config.toml
num_hidden_layers = 11
hidden_size = 768
num_attention_heads = 12
num_key_value_heads = 6
head_dim = 64
intermediate_size = 1792
vocab_size = 32768
hidden_act = "swiglu"
norm = "rmsnorm"
norm_place = "pre"
norm_eps = 1e-06
positions = "rope"
rope_theta = 10000.0
rope_fraction = 1.0
qk_norm = true
attn_scale = 0.125
bias = "none"
tie_word_embeddings = false
parallel_block = false
extras = ["capped logits"]
init = "uniform"
init_std_qkv = 0.018
init_std_o = 0.0
init_std_up = 0.018
init_std_down = 0.0
optimizer = "muon_variant"
learning_rate = 0.0191
lr_mult_qkv = 0.4
beta1 = 0.9
lr_head = 0.00426
warmup_steps = 0
schedule = "wsd"
decay_fraction = 0.848
decay_shape = "linear"
final_lr_fraction = 0.05
batch_tokens = 131072
max_seq_len = 512
doc_mask = true
train_tokens = 1565000000
max_steps = 11941
dataset = "wikipedia_en"
Each number is 128 + 24 x the weight over its row's rms, rounded and kept within 0 to 255. Layers, rows and columns count from 0. The size above them is the row's rms in percent of the matrix's.

# layer 6 attention key, 384x768, rms 0.0378, rows 22-126, columns 576-639
size [107 118 123 119 111 116 112 104 119 114  89  85  77  77  78  79 102  75  89  78  72  80  81  71  95  86  86  98  96 113 126 116 118 109 122 110 114 109 112 113 109 115 130 110 102 101  96  89  90 101  98 110  97  96 106  98 103  94 105 109 100  98 105 102 105  99  90 110  98  97  89 100  97 103  92 105 102  91  91  93 104  91  89  84  88  98  95  98  91  94  93  91 100  99  96  99  98  94  97 104  95  97  97  96 103]
[[144 134 144 154 130 119  99  99 124 138 115 138 128 123  99 171 143 152 131 122 124 155 131 121 110 130 102 107 122 132 102 148  81  92 138 129 152 120 138 113 148 116 134 108 109  80 158 150 100 108 179 199 184 129 196 125 144 147 114 139 100 116 141  98]
 [138 168 132 127 134 137 163 139 151 133 140  90 121 130 115 117  74 147 125 109 133 162 126 129 175 137 168 174 161 139 136 140 107 146 138  87 125 111 107 114 113 109 111 140 135 128  97 120 131 124 125 133 149 182 124  80 167 142 127 109 188 141 163 135]
 [138 115 123 116 172 136  99  93 140 127 112 118 147 137 153 146 116  97 113 122 158  93 145 116 125 135 148 111 122 114 153 123 157 123 159 125 129 137 159 126 149 121 116 136 135  74 126  86 106 119 163 118 130 131 136 129 130 123 137 126 138 118 104 166]
 [ 91 127  90  68 118 112 120 123 117 108 131 108 103 145 133 108 106 136 128 144 109 136 112 130 114 139 124 151 119 131 108 154 131 133 141  88  83  97 117  71 117 106 137 125 123 155 149 156 142 145 160 109 129 127 112 133 145 152 157 133 145 122 120 142]
 [132 122 126 147  91 130 144 124 155 166 169 114 131 172 118 170 135 121 127 124  98 103 135 105 111 143 113 103 124 108  93 128  76  83 106 104 111 104 145 117 100 104 111 174 137 114 114 141 117 129 145 105 106 141 144 111 120 153 104 120 122 114  93 114]
 [162 125 160 148 153 179 136 102 145 109 102 151 132 149 119 152 118 145 111 148 115 117 197 127 132 126 100 105 101 155 151 133 175 157 112 123 128 118 123 105 195 132 116 136 149 150 154 125 140 125 104 101  86 113 162 128  94 106 114 142 122 111  97  93]
 [100 131 100 132 104 112  97 152 126 160 131  89 133 145 112 150 163 138 121 120 111 128 128 142 122 140 153 101 120  93 136 128 125 132 137 114 125 149 146 142 146 116 137 149 136  68 102 154 115 150 124 170 113 149 169 101 135 138 112 188 110 130 138 134]
 [ 93 158  91  96 131 154 128 139 108 151 150 116 122 105 144 137 140 141 121 122 132 138 154 150 146 132 107 118 119 112  97 122 112 110  85 114  92 144 187 168 111 136 138 124 106 122 120 141 147 115 122 114 114 137 132 125 155 149 146  96 141 104  79 113]
 [117 129 146 149 147 102  90  99 118 107 168  82 106 109 133 148  88  76 124  99  71 115 147 126 148 121 138 104 117  96 133 119 124 104 121 112 115 119 156 147 117 123 130 150  94  87  99  89 137 103 160 116 125 136 130 132 128  94 150 111 148 130 142 179]
 [146 164 131 120 117 130 157 132 133 101 146 126 138 160 111 128 145 139 144 115 131 167 114 128 131 110 124 145 176  90 107 124 118 143 105 111  84 125 131 136  93 120 144 144 130 130 110 102 107 141 107 134 164 116 170 117 139 167 151 149 165  99 123 130]
 [108 141 154 120 105 114 121 131 148 134 136 163 158 148 102 125 115 144 109 123 120 117 153 117  91 156  96 154 136 129 159 147 116 149 118 139 143 169 128 150 153 135 159 143 137 137 139 113 166 105 124 121 134 165 118 140 173  94 114  79 113 149 142 127]
 [166 157 192 134 144 167 110 111 111 131 126 165 116 111 114 147 148 144 172 118  99 103 149 113 131 155 101 108 112 159  98 163 153 102 130 111  86 118  97 145 122 143 117 176 103 146  87 134 116 107 139 120 174 140 131 143 152 165 103 134 136 142  94 143]
 [133 135 129 177 123 141 115 130 118 123 136  76 101 125 128 105 111 115 102 122 161 123 140 121 128 110 121  67 175  98 110 116 135 121 131 125 174 135 153 137 131 106  81 151 131 127 133 127 114 139 123 133 149 108 160 130 182 104 119 134 147  78 135  81]
 [110 121 157  82 115  76 173 144 141 103 163 130 123 132 134 154 107 133 134 140 116 104 105 107 125 128  48 120 127 149 140 158 134  99 123  87 153  95 141 117 131 190 156 148 106 127 134 158 117 158 134 109  77 151 134 132 139 121  87  67 130 139 109 118]
 [163  96  72 159 122 151 165  96  91 176  84  77 153 153 125 110 133 154 106 140 140 116 122 116 119 113 163 110 123 120 119 123 137  89 126 147 123 151 147 135 154 115 108 113 150  99 152 130  87 105 127 175 163  80 148 151  95  95 117 163 140 115 148 101]
 [128 134 111 143  88 146 108 109 158 118 119 132 127 120 142 120  81 144 143 128 125 107 118 133 125 119 146 134 120 129 150 117 147 119 128 116 134 190 148 171 146 129 141  77 133 147 174 127 152 128  98 157 105 110 171  93 121 103 134 155  94 159 152 134]
 [120 153  79 118 143 148 117 121 124 141 113 103 181 164 121 138 157 128 131 115 128 193 123 137 147 143 129 129 155 118  91 119  96 195 173 136 109 100 125 154 119 124 166  97 150 132 177 155 120 138 137 142 163 141 140 125 109 135 124 164 141  90 172 138]
 [112 111 142 122 148 150 169 139 127 120  86 142 145 153 120 110 131 127  97 140 144 125 144 155 130 131 123 103 116 121  99 133 120 162 137 146 104 187 132 111 107 138 158 138 164 153 128  94 145 130 139 143 119 119 147 109 129 107 110 188 107  80 141  97]
 [127 110 179 145 114 119 107 111 125 107 135 106 129 117 132 125  99 141 126 175 127  99 149 137  79 142 107 160 111 146 124 145 133 135  91 148 140 109 111 101 161 122 102 109 119 103 140 120 111 123 118  92 132 145 162 146 129 110 147 113 105 171 146 131]
 [129 135  78 151 130 129 100 146 115 119 118  78 173 124 156 100 143 136 134 143 151 145 173 140 149 122 176 116 146 118 123 114 137 119 140 170  88 147 154 117 113 133 143 112 134  97 110 112 142 111 158 127 117  82 120 148 163 131 124 141 140  66 128 123]
 [142 121 106 126 131 193 134 131 130 146 120 112 137 143 115 109 111 121 164 125 128 158 118 137 150 175 133 107 116 121 120  87  89 141 150 117 129 109 129 118  71 146 134 135 155  82 164 133 135 140 119 144 122  79 155 119 130 150  77 121 142 126 162 105]
 [196 142 114 116 149 134  92 142 147 127 114  88 133 155 138  97 121 133 154 150 150 118 161 107 125 110 140 134 143 114 108  92 138 141 151 155  87 105 135 120  96 136  98 147 177 144 138  83 114  82 141 138 139 135 138 121 143 147 100 147 147  73 135 159]
 [125 126 128 135 122 111 115 132 112 138 145 167 126 138  67 137 113 123 208 124 134 141 110 111 126 105 116 142  99 118 134 129 123 130 141 102 136  97  92 141 106 124 131 129  90 149 143 129 110 119 104 154  98 129 123 103 116 124 129 144 150 121 107 169]
 [131 157 131 150 156 135 129  99 148 132 126 131 127 138 126 147 128 153 162 139 133 124 102 117 113 117 110 156 129 134 142 112 119 137 144 118  84 125 160 185 136 130 160 113 139 109 151 154 102 139 126 171 116 127 165 120 152 144 138 114 136 123 160 141]
 [133 142 102 113 148 110  94 126 127 126 138 142 107 118  75 139 123 129 135 135 154 111 128 179 107 122 130 136 166  88 138 138 100 133 162 109 141 116 106 173 105 142 165 121  77 128 174 148 130 127 136 130 132 123 135 142 155 123 163 133 119  60 146 109]
 [150 154 117 155 132 154 102 115 131 150 111  99 159 103 141 187 130 125 120 149 115 140 128 127 127 139 107 169 101 174 100  97 127 121 150 178 134 132 140 146 119 155 161 124 141 104 127 111 129 118 130 137 118 137 124 123 163 164 100  95 111 114  98 135]
 [117 122 144 131 116 130 144  97 133 133 136  75 116 117 112 123 130 134 109 148 156 128 139 103 135  98 157 135 157 113 100 123  91 203 143 150  89 116 142 125  66 143 145 125 135 145 146  96  93 128 156 142 148 203  93 127 159 199 170 139 116 120 160 141]
 [117 111 115 144 140 127  94 113 142 103 127 147 157 135 166 127 136 129 111 138 142 100 128 142 114 150 135  93 145 114 132 177 118 129 123 135 163 150 171 106 121 127 173  93 128  79 123 143  99 114 129  99 110  89 111 143 133 104 116 125 115 151 126 126]
 [132 115 126  87 136 172 101 114 139  93  98 153 117 136 113 141 132 155 121 101 118 141 156 142 150 131 113 153 112 122 145 118 115  62 102 115 124 152 153 182 152 121 136  77 130 131 132 116 160 108 124 148 132 138 138 133  77 153 148 151 108 133 141 156]
 [120 116 144 163 103 117 149 190 154  94 120 117 139 106 127 102 105 142 151  89 147 176 201 138 151 134 127 144  89 120 134 160 147 143 134 113 146 139 120 131 137 105 105 134  92 108 143 136 113 138 146 146 137 159 143 127 124 171  99 121 137 139 146 137]
 [124 150 117  95 108 131 144 150 116 131 158 118  87 115 144 115 169 160  94 151 132 168 102 143 116 127 134 142 112 135  62 162  27 122 100 120  49  99 138 149  84 105 132 116 137 130 133 135 159 150 155 143 101 140 167 110 132 154 116 137 121 143 124 140]
 [120 124 155 102 118 154  98 131 125 142 181 149 130 123 101  86 160 106  70  95 152 169 124  86 128 143 122 103 204 143 143 123 113 180 131 157 156 130 147 161 101 183 165 107 115 132 130 115 133 113  72 111 150 137 166 129 154 141 118 134 136 133 146 127]
 [119 136 135 129 107 157 132 143 145 174 169 108 140 144 147 117 134 120 105  81 106 125 157 146 137 123 108 177 169 136 116 157  72 139 140 106 118  74  96 122 113 112 121 120  76 119 110 142 137 128 137 139 111 127 153 146 127 160 167 107 105 169 150 113]
 [ 89 152  61 122 126 107 152 134 143  88  95 117 185 120 114 163 111 100  91 154 130 126 142 176 103 101 120 140 114 120 170 121 127 104 151 108 147 155 127 142 150 133 105 102 141  76 108 141 115 127 101 128 112 183 117 152 137  98 152 139 113 158 108 117]
 [138 146 113 123 141 114  85 117 118 122 157 104 137 133 146 135 157 113  77 103 128 138 135  81 129 157 136 119 119 138 164  94 147 106 125  91  98 104 140 115 173 122  99 143 126 106 106 109  87 117 135 124 116 149 111 116 128 101 138 137 146 103 153 104]
 [138 174 137 119 139 128 131 107 118 149  90  68 153 152 127 133 168 117 173  78 101 134 152 111 141 111 164 127 143 128 119 153 123 129 143 147 139 126 127 110  98 134  71 120 155 138  91 122  96 131 109 168 141 122 138  96 174 143 160 159 145  77 156 146]
 [157  97 127 152 114 138  98 178 110 127 117 136 153 112 110 117 125  87 146 105 134 100 133 137 112 139 114  78  99 147 185 100 159 120 140 117 143 121 156  88 159 100  90 133 149 122 105  88 155 142 180 110 106 158 121 121 142 139 123 137 111  59 104 166]
 [143 119 123 146 108 108 166 111 119 127 140 149 127 127 109 126 106 115 121 123 103 149 108 133 150 112 121 102  98  92 130 106 160  63 127 104 125 151 131 133 133 140 119  79  69 119  95 178  99 137 182 114 126 150 138 142 161  89 138 116 117 129 113 146]
 [170 152 112 133 140 145 120 130 131 144 117  87 137  74 146 155  85 195 144  93 146 124 142 125 118 100 126 120  91 115 103 114 144 126 155 122 132 137 110 127 133 124 107 180 144 128 134 127 137 124 108 130 124 108  90 102 133 107 132 113 140 127 102 159]
 [136 166 180 142 107 162  99 129 124 130 131 146 111 136 148 134 138 117 192 153 139 120 126 126 118 163 107 101 137 118 141 145 168 123 148 119 107  87 127 148 134 139 131 143 154 130 135  86 110 120 138 115 116 130  69 122  96 113 134 114 137  92 115 133]
 [119 151 140 138 142 116 121 173 167 144  98 137 143  90 119 119 122 121 139 111 146 147 149 125 134 124 132 102 150 123 150  75 186 136 124 153 129 170 137 118 137 148 144 164 162 125  96 104 115 115  80  98 116 135 141 148 122 135 138 131 129 121 119 141]
 [109 150 123 125  99 122 135 120  98 142 181  96 132 115  94  74 177 150 174 117 136 143 104 124 145 106 110 122 133 106  94 121  81 141 119 109 119 128 150 132  78 143 139 121 133 102 124 141 156 107 171 159 115 115 135 100 139 117 130 117 163 137 129 102]
 [156 106 136 132  98 144  97 134 162 148 111 163 128  79 108 163  89  80 155 103 145 129 133 146 101 125  89 108  80 116 147 123 126 133 118 116 169 149 135 141 143 135 145 155 130 157 146  68 181 146 113 104 126 140 107 133  91 143 118 131 113 143 140  97]
 [115 123 151  88 126 133 111 168 144 122 123  84 124 142 144  97 163 131 118 158 136 158 154 107 176  98 152 101 197 128 115 155 136 118 163 165 111  66 121 137 156 147 104 131 175 100 121 169 102  85 117 138  92 144 168 154 125 133 106  97 144 106 132 144]
 [107 103  89 179 103 165 114  98 116 105 147 139 145 118 117 102 155  99 134 167 148 127 164 131 131 133 111 120 101 131 104 112 119 144 120 107  99 198 109 114  87 131  99 118 111 122 135 141 118  93 121 119 107 137 154 146 127 152 116 140 121 161 156 124]
 [100 102 100 163 125 102 101 150 121 129 101 172 164 176 137 134 115 148 134 111 133 123 130 147 128 129 140 116 160 103  75 118 150 190 133 126 132  99 135 140 128 133 154 131 140 104 117 131 164 129 105 118 132 147 131 106 124 107 123  93 134 116 144 112]
 [146 116 103 141 124 128 125 125 105 131 125 132  87 137 120 120 156 100 117 191 151 109 109 112 104 123 108 123 131 171 134 137 138 110 118 145 108 117 123  91 158 142  85 139 154 132 129 127 108 126 117 131 102 130 137 110 141 125 140  92 146 160 168 150]
 [111 120 105 145 101 147 115 132  96 106 108 162  73 146 181  97 145 163 115 139 104 116 146 135 105 153 101 125 138  74  73 167  93 137 156 126 170 132 145 130  91 156 158 106  98 156 103 177 128  99  69 153 133  77 132  84 127 153  88 113 144 147  88 132]
 [138 145 117 151 170 141 126 128 147 107 161 125 109 133 134 151 127 119 116  84  75 117 146 123 135 152 105 153  71 170 135 149 126 104 165 109 159 140 113 139 143 169 111 126 171 138 142 120 186 143  93 112 153 123  79 119 130 174 168 128 139 151 126 117]
 [100 116 117 145 106  88 124 141 113 137 128 113 129 187 108 132 149 125 128 115 137 109  92 120 165 161 163 144 172 107 161 143 107 117 110  87  65 120 115 158  98  91  97 123 137 133 107 146 130 118 161 120 103 153  85 132 132 160 110 124 122 111 122 117]
 [109 114 143 130 123 170 104 147 139 116 103 128 126 130 134 116 147 159 125 154 164 130 120  99 133 158 104 160 162 155 152 131 114 113 104 131 121 111 137 111 182 129 120 111 142 169  95 136 144 138 149  97 130 143  77 143  89  93 107 126 141 111 126  85]
 [130 162  99 100 124 144  60 145 162 131 137 138 145 121 158 140 155  92 141  78 128 120 138 101 163 148 142 145 168 151 179  85 113 120 156 118 115 155 124 145 115 164 110  90 198  93 142 123 124 124 159  97 121 130 167 121 126 134 154 105 122 143 123 150]
 [141 123 114 125 155 141 154 128 162 134 112 116 152 111 101 149  93 121 112 116 135 116 117 149 105  78 111 145  88 145 116 158 137 134 131 120 146 136 107 136 137 109 129 111 139 135 130 154 124 139  92 163 154 112  99 142 122 134 126 135 122 126 165 139]
 [122 111 131 134 118 146  87 131 153 150 146 129 150 121 171 118 109 112 142 133 106 134 120  85 118 200 124 162 120 113 133 110 117 121 187  74 104 106 115 138 146 130 122 132 145 135 150  83 123  70 126  89 132  99  42 160 135  98 121 136 110 123 132 113]
 [121 108 123 159 145 127 111 128 146 129  88 131 144  76  97 152 100 149 117  91 148  86 135 106 117 106 108 100 113  95 163 124 158 110 134 126  95 174 159 131  89 107  91 100 110 149 191  69 150 125 172 107 136 136 116 161 153 126 136 120 151 112  94  84]
 [147 102 130 140 124 147 120 162 137 116 133 134 101  81 126 152 145 128  85 196  94 140 109 121 147 131 121 144 129 189  99 125 115 132 148 112  76 165  93 146 152 129 159  96 147 105 139 149 139 137  99 146 139 155 164 109 170 122 148 140 132 124 116 154]
 [129 164 141  95 128 143 113 108 101 144 152 113 131 116 147 114 111 133 102 154 138 118 113 116 170 139 125 107 108 129 126 126 125 105 151 152 126  91 113 122 107 147 108 125 118 176 144 171 105 137 145  99 197 116 107 180 118 129 150 145 133 139 105 118]
 [166 112 163 110 139 118 127  87 141 128 131 130 105  89 170 131  99 112 116 122 162 120 153 157 150 115 118 130  87  66 133 136 139 106  97  83 140 154 119  78 161 112 142 162 159 159 133  91  93 141 118 143 133 111 139 158  99 169 128 147 121 141  81 145]
 [102 101 116 138 159 128 124 136 135 108 123 107  87 106 115 164 103  75 142 140 140 142 143 136 131 128 128  91  83 118 149 157 123 129 141 128 125 132 123  96 198 154  88 133 104 132 130 115 111 101 135 126 115 113 128 146 190 113 129 126 129 149 125 138]
 [121 133  99 129 114 130 135 122 125 149 177 114 130 149 178 136 124 169 168 138 109 105 113 124 141 100 153 115 185 163  95 137  99 131 192 154 113 124 151 117 101 170 167 128 140 114 114 157 129  85 117 138  82 161 122 134 141 114  99 141 122 108 150  98]
 [119 133 146 129 111 148 127 134 104 107 160 127  80 184 118  99 111 116 128 150 108 145 121  96 130 134 140 140 132 152 136 124  96 144 127 117 108 121 101 139  97 142  85 124  98 135 144 154 125  93 173 173 134 162 133 115 118 116 136 102 104 117 111 109]
 [130  94 152 137 117 157 130 114 155 127 150 117 138  95 109 137 138  90 147 143 127  97 168 166 143  91 145 107  98 146  86  98 119 118 101 148 183 150 110 111 179 146 133 109 137  84 112 109 112 100 142 112 151 155 128 132 106 125 113 161 117 146 156  97]
 [142 172 148 125 129 111 145 141 124 124 111 121 126 112 116  67 167 151 147 108 149 110 150 159 152 154 128 126 123 130 141 144 120 108 158 103 103 158 128 142 153 149 135 137 174 103 133 122 144 142  98 132 112 109 110 158 135 123 149  97 139 122 169 163]
 [169 123 161 122 125 157 102 122 140 112 136 139  89 166 125 137  86  92 117 114 115 157  81 146 135 139 105 145 121 114 141 118 132 126 118 146  98 151 112 160 135 153 107 136 161 155 158  91 112 112 106 106 118 128 126  98 133 122 114 119 115 161  93  64]
 [ 80 118 169 143 126 106 119 115 200 124 107 161 160 124 110 129 102 176 133 117 144 125 142 110 134 120 153 100  82 134 158 176 113 132 106 138 120 128 113 125 123  92 123 142 116 135 136 112 116 120 127 149 132 102 125 134 145 120 155  75 151 166 143 134]
 [132 151 144 140 125 130 134 133  96 145 131  88 102 130 154 110 117 117  65 129 109 171 147 140  96 155 134 118 137 117 104 136 162 120  96 165 124 149 174 140 131 124 110 160 135 129 131  93  86 138 126 111  95 137 150 145 127 128 138  80 160 132 120 128]
 [148 130 138 123 112 161 121 157 136  93 131 130 132 137 134 118 140 100  83 142 104 132 150 135 109 121 135  89 107 135 145 170 105 148 134  75 164 120 166  88 162 136  99 147 139 103 127  98 164 138 124 106 122  85 127 152 136 114 131 103 126 105 157 125]
 [104 136 105 135 189 112 127 118  99 150 155 111 126 139 144 110 147 119  91 137 153 132 126 119 140  96  71 147 167  88 134  74 131 148 142 161 145 134 122 125 115  92 106  85 153 134  94 160  73 114 147 138 153 102 148 131 155 113 107 138 139 151 132 115]
 [186 136 110 151 109 126 119  92 143 132  94 114 133 113 124  75 121  92 104 130 135  94 136  98 138 137  94 143 104 103 111 139 127 115  98 139 173 126 111  99  78 179 134 118 117 112 147  61 135 136 153 155 151 129 106 159 140 131 133 149 146 120 121 128]
 [117 144  81 107 161 131 109 120 178 107 102 109 120 144 115 117 174 136  69 171  89 187 103 100 102 147 120 130 128 139 127 135 148 106 115 135 109 132 145 170  87 176 126 131  96 109 130 113 132 149 139  99 120 115 114 136 106 103 143 143 125 101 138 109]
 [132 154 141  84 110 160 159 111 114  75 123 105 106 120 140 125 141 101 119 159 106 158 106 170 126 120 142  92  96 146 160 132 164 125  89 113 115 125 103  91 137 176 144 134  88 109 100 140 133 131 133 142 127 144 101 126 117 107  84 150  93 138 121 145]
 [156 135 105 128 122 164 105 162  96  83 127 110 146 111 115  92 144 148 112 109  96 152 115 157 167 177 156 162 128 121 178 119  77 175 177 130 131 156 131 133 125 138 145  98 119 138 174 161 110 128 116 126 145  99 148 158 119 142 137 118 146 119 136 160]
 [109 132 103 127 131 143 143 115 108 112 145 125 129 145  96 117 126  73 150 174 154  99 128 101 118 167 124 127 144 122 163 113 137 107 153 109  93 163  81 101 146 130 131 138 137 119 121  82 136 102  99 151 136 172 106 110 118 138 118 127 168 147 112 128]
 [104  51 143 116 170 168 133 102  82  82 114 162 156  84 106 121 142 157 104 198 120 120  80 163 133 150 116 107 133 119 142 115  85 137 151 113 123 167 122 154 143  95 148 146 111 126 135 117 115 118 166 129 110 166  98 120 148 142 133 162 107 130 136 106]
 [150 131 121 162  87 123  89 122 120 121 117 117  99 163 128 161 104 158 112  91 103 134 159 110 109 134 108 111  98  82 103 131 105 124  95 117 122 141 131  79  87  88 138 124 120 162 132  74 161 132 129 147 138 124 134  98 106 119  90 134 106 109 136 124]
 [117 113 139 119  84 118 137 118 109  71 120 136  69 168 147  98 103 147 114 134 132 135 126 146 135 122 116 128 150 157  91 150 144 155 149 122 103 101 138 130 140 129 106  98 115 119 141 197 104 102 105 160 121  99 163 105 129 158  68 143 123 104 118 135]
 [ 93 128 115 131 123 102 123 133 115 129  91 137 141 130 162 112 141 142 114 114 138 152 137 121 154 102 172 172 103 106  99 102  73 128 151 113 104 120 161  79 140 137 128  88 119 138 110 178  89  49 146 142 152 122 164 119 119 104 137 135 162 128 147 105]
 [129 112 158 130 116 141 120 182 142 109 139 132 148  80 108 153 139 127 154 155 151 120 104 157 117 117 157 141 104 126 112 123 121  48 136  97 171 177 129 119 119 141 144 133 126 182 154 142 134 139 111 102 144 131 123 120 117 166 139 122 102 146 121 178]
 [124 115  93 125 108 135 124 129 141  93 120 160 115 109 158 123 125 139 173 140 153 144  88  88 115 136 143 109 164 118  96 159 101 109 142 150 142  76 109 157  97 122 122 132 127 114 140 152  86 115 107 152 122 160 161 154 150 141 110 176  98  98  90 118]
 [176 132 124  82 121 154  87 107 121 135 170 125 136  99 110 126 133 151 112 112 179 135 149 122 145 120 125 161 126  86 133 148 146 120 184 156 136 103 119 101 129 138 168 132 117 114 116 109 138 149 159 136 152 154 165 142 119 166 117 149 158 120 133 128]
 [107 125 146 132 170 113 164 134 112 110 101 116 127 136 146 120 112 124 141 164  89 121  88  96 132 119 122 121 133 141 130  82  72 119 145 180 129 122 107 139 131  91 110 134 117 171  84 126  64 116 141 117 151 160 102  91 152 138 108 135 153 128 163 131]
 [131 123 141  94 119 143 159 130 128 131  60 175 126 114  84 150 104 129  93 154 120  89 122 158 122 129 113 108  92 102 109 101 123 121  98 111 112 154 148  95  99 122 137 129 122 142  98 126 128 112 134 153 128 119  89  90 119 136 141  92 172  99 121 116]
 [168  92 129 138 157 107  96 124 154 115 145  91 166 122 118 139 137 107 116 160  85 141 160 152 120 101 134 135 118 123 130 129 181  74 131 121 133 165  89 104 137 100  73 132 102 151 144 124 119 164 117 150 132 162 115 133 132 114 137 125 123 168  85 130]
 [120 132 147 138 160 123 111 121 149 117 169 163 126 137 115  85 126 128 119 111 115  83 161 119 110 126 167 147 101 121 134 100 123  90 161 176 122 129 164 115 158 110 106 147 149 108  96  95 176 151 125  94 135  80 159 128 149 127 154 162 160 100 122 165]
 [154  94 110 144 153 163 159 160 144  84 125 132 130  93 177 100 119 145 181 161  90 110  80 172 125 187  91 174 103 136 124 156 141 122 131 145 112  53 130 134 129  95 128  96 147 118 130 157 111 116 135 159 154 154 117 108 164 102  98 181 123 115 120 107]
 [114 128 120 101 133 141 168 128 144 143 126 105 130 112 110 124 113 129 140 103 170 126 117 110 158 101 144 108 124 116 139 170 147 144 124  93 150 129 119 123 176 142 131 161  98 137 141  85 127 142 145  94 116 149 143 125 143 164 158 135 112 158 128 126]
 [122 141 146  99  85 144 104  91 134 144  82 164 140 115 111 123 152 157 143  79 125 117 154 120 146 154 115 115  98 109 154 148 171 124 131 141 124 149 120 118 163 159 101 131  99 111 133  97 129 147 143 109 108 113 133 140 152 141 123  72 146 127 166 113]
 [102 104 151  87  96 131 136 121 159 132 124 151 147 130  95 148 114 108 135 122 102 121 118 109 117 135 112 102  98 129 106 137 151  77 131 152 142 124  86 128 115 111 149 111 139 131 141  90 152 115 143 110 134  96  89 120 116 107 166 131 129 157 113  79]
 [145 114 167 141 124 146 131  99 145  76 114 100 124 139 131  75 159 109 115 100 117 133 126 127  76 140  66 155  75 129 158  98 173 122 115 149 116 143 102 114 141  71 135 107 101 145 161 112 186 158 100 110 140 131 128 140 149 145 124 150  94 170 120  93]
 [137 114 109 163 107 124 108 159 139 158  84 106 112 145 186 126 124 136 173  92 111 117  94 121  79 150 145 145 143 142 117 127 138 138 129 143 101 170 151 138 166 138 120 149 138 111 117 152 142 107 142 112  91 121 100 140 142  86  97 127 130 128 149 129]
 [136  86 153 177 142 127 126 156 115 146 149 136 132 138 142 130 107 106 104 133 102 108 144 153 102 162 106 102 138 137 115 108 128 142 137 149 114 117  94 132 137 121  62 125 124 147 148  90 149 119 141 114 131 139 131 143  53 182 131 148  80 138 133 114]
 [117 140  74 134 114 161 106 148 157 123 138 165 135 136 109 171 139 156 118 176 107  74 141 142  71 121 146 133  88 152 107 147 162 112 133 167 116 119 126 122 123  92 173 126  99 165 147 119 109 119 125 108 135 112 117 124 101 147 109 146 148 155 156 127]
 [133 173 169 150  94 129 102 134 122 142 141 100  98 141  71 143 129 125  86  95 138 111 110 127 118  89 145 121 114 114 124 142 109 159 105 153 156 161 172 138 110 140 146 190 127 121 108 111 121 158 132 106 100 111 125 139 133 127 169 115 163  82 144 137]
 [127 137 140 135 116 115 119  90  84  97  93 178 130 143 152 142 138 113  68 120 117 159 148 147 160  98 113 143 124 102 142 145 127 133 185 142 103 169 134 151 114 158 154 148 116 124 136 142  89 133 146 119  98  91 150 136 111 140 157 143 151 134 131 119]
 [109 162 123 149 150 131 129 126  91 136 134 119 120 120 122 126 114 154 158 121 139 102 111 111 156 106 116  79 129 116 157 116 137 110 154 129 107 111 112  88 138 167 154 203 135 118  94 120 144 154 131 127 143 120  96 155 164 137  96 163 121 130 134 150]
 [ 65  87 172 135  76 168 121 151 151 114  93 127 168 138 116 102 137 169 135 121 178  89 101 157 106 148 152 138  77 156 114 147 150 104  94 114 142 110 100 166 168 161 150 122 106 112 108 130 136 132  81 125 120 101 119 132 148 110 138 108 116 134 124  64]
 [126 163 155 157 130  97 104 155  69 158 146 133 124 115 124 121  96  55 164 163 140  82  91 155 126 168 156 106 115 109 138 160 104 133 159 111 101 131  97 137 155 138 126 152 129 105 121 118 151 100 148  71 164 167 126 133 139 109 153  95 132 164 140 137]
 [137 125 156 122 106 134 107 107 119 169 147 120 126  76 130 131 120 135 139 110 142 117 191 135 132 103 108 116  99  88 165 142 116 147 150 111 155 154 129 135 102 101 149  94 154 112 135 128 123 150 163 140  67 141 122 133 108 120 166  85 145  93 155 125]
 [113 131  87 166 133 124 140 115 103 123 148 112 151 138 156 133 134 138 117 138 141 138 142 138 175 143 137 161 158 113 139 132 131 100 164 109  90 107 141 124  90 104 163  54  84 140 188 134  67 166 119 145  96 123 130 156 118 108 157 138 120 133 148  78]
 [122 146 101 144 145 106 140 186 164 148 129 140 147 141 171 144 109 115 133 127  93 130 127 187 142 109 127 142 173 133 129 147 112 138 180 153 114 110 122 116 102 131 123 134 170 118 148 108 132 116 116 151 134 167  75 146 147 101 131 110 103 185 145 146]
 [141 133 165 164 133 162 135 116  75 123  97 101 137  98 152 116 131  83 127 126 146 116 109 116 130  75 130  93 127 118 154 120  84 126 160 124 147 159  81 150  85  83  80 167  89 121 140 161 137 133 133 126 136 160 147 144  91 131 126 139 120 148 105 164]
 [159 128 102  98 119 141 125 122 140 119 117 125 118 141 144  87 128 110 141 151 111 129 118 110 113  70 129 102 117 114 139 169 111  86 106 154 132 145 135 107 110 117 108 117 168 117 137 117 116 114  98 130 135 120 104 172 118 145 132 177 124 103 110 127]
 [135 110 123 149 156 116 142 102  91 113 126 125  98 179 131 162 131 104 125 109 105 136 146 118 134 143  97 121 121  95  90 134  93 154 127 125 145 166 127 134 115 138 128 188 106 131 103  83 133 138 130 121 148 149 125 125 159 117 146 115 196 106 148 138]
 [131 123 154 108 140 125 124 146 136 159 140 143 128 115 136  85 159 124 113 115 125 111 121 125 142  78 104 102  85 184 102 109 103 168 104 147 107 101 115 120 142 122 129 106 173 139 120 119 136 136 134 106 102 152 131 142 143  89 119  91 150 154 129 130]
 [142 157 145 125  91 115 153 161 157 113 121 117 151  84 133 108 126 126 149  93 130 155 137 140 100 150 166 118 106  99 117 102  99 160  89 107 105 167 127 131 157 108 110 162 123 109 111 100 177 120 147 136 162 130 136 126 104 148 120  76 108 154 143 139]]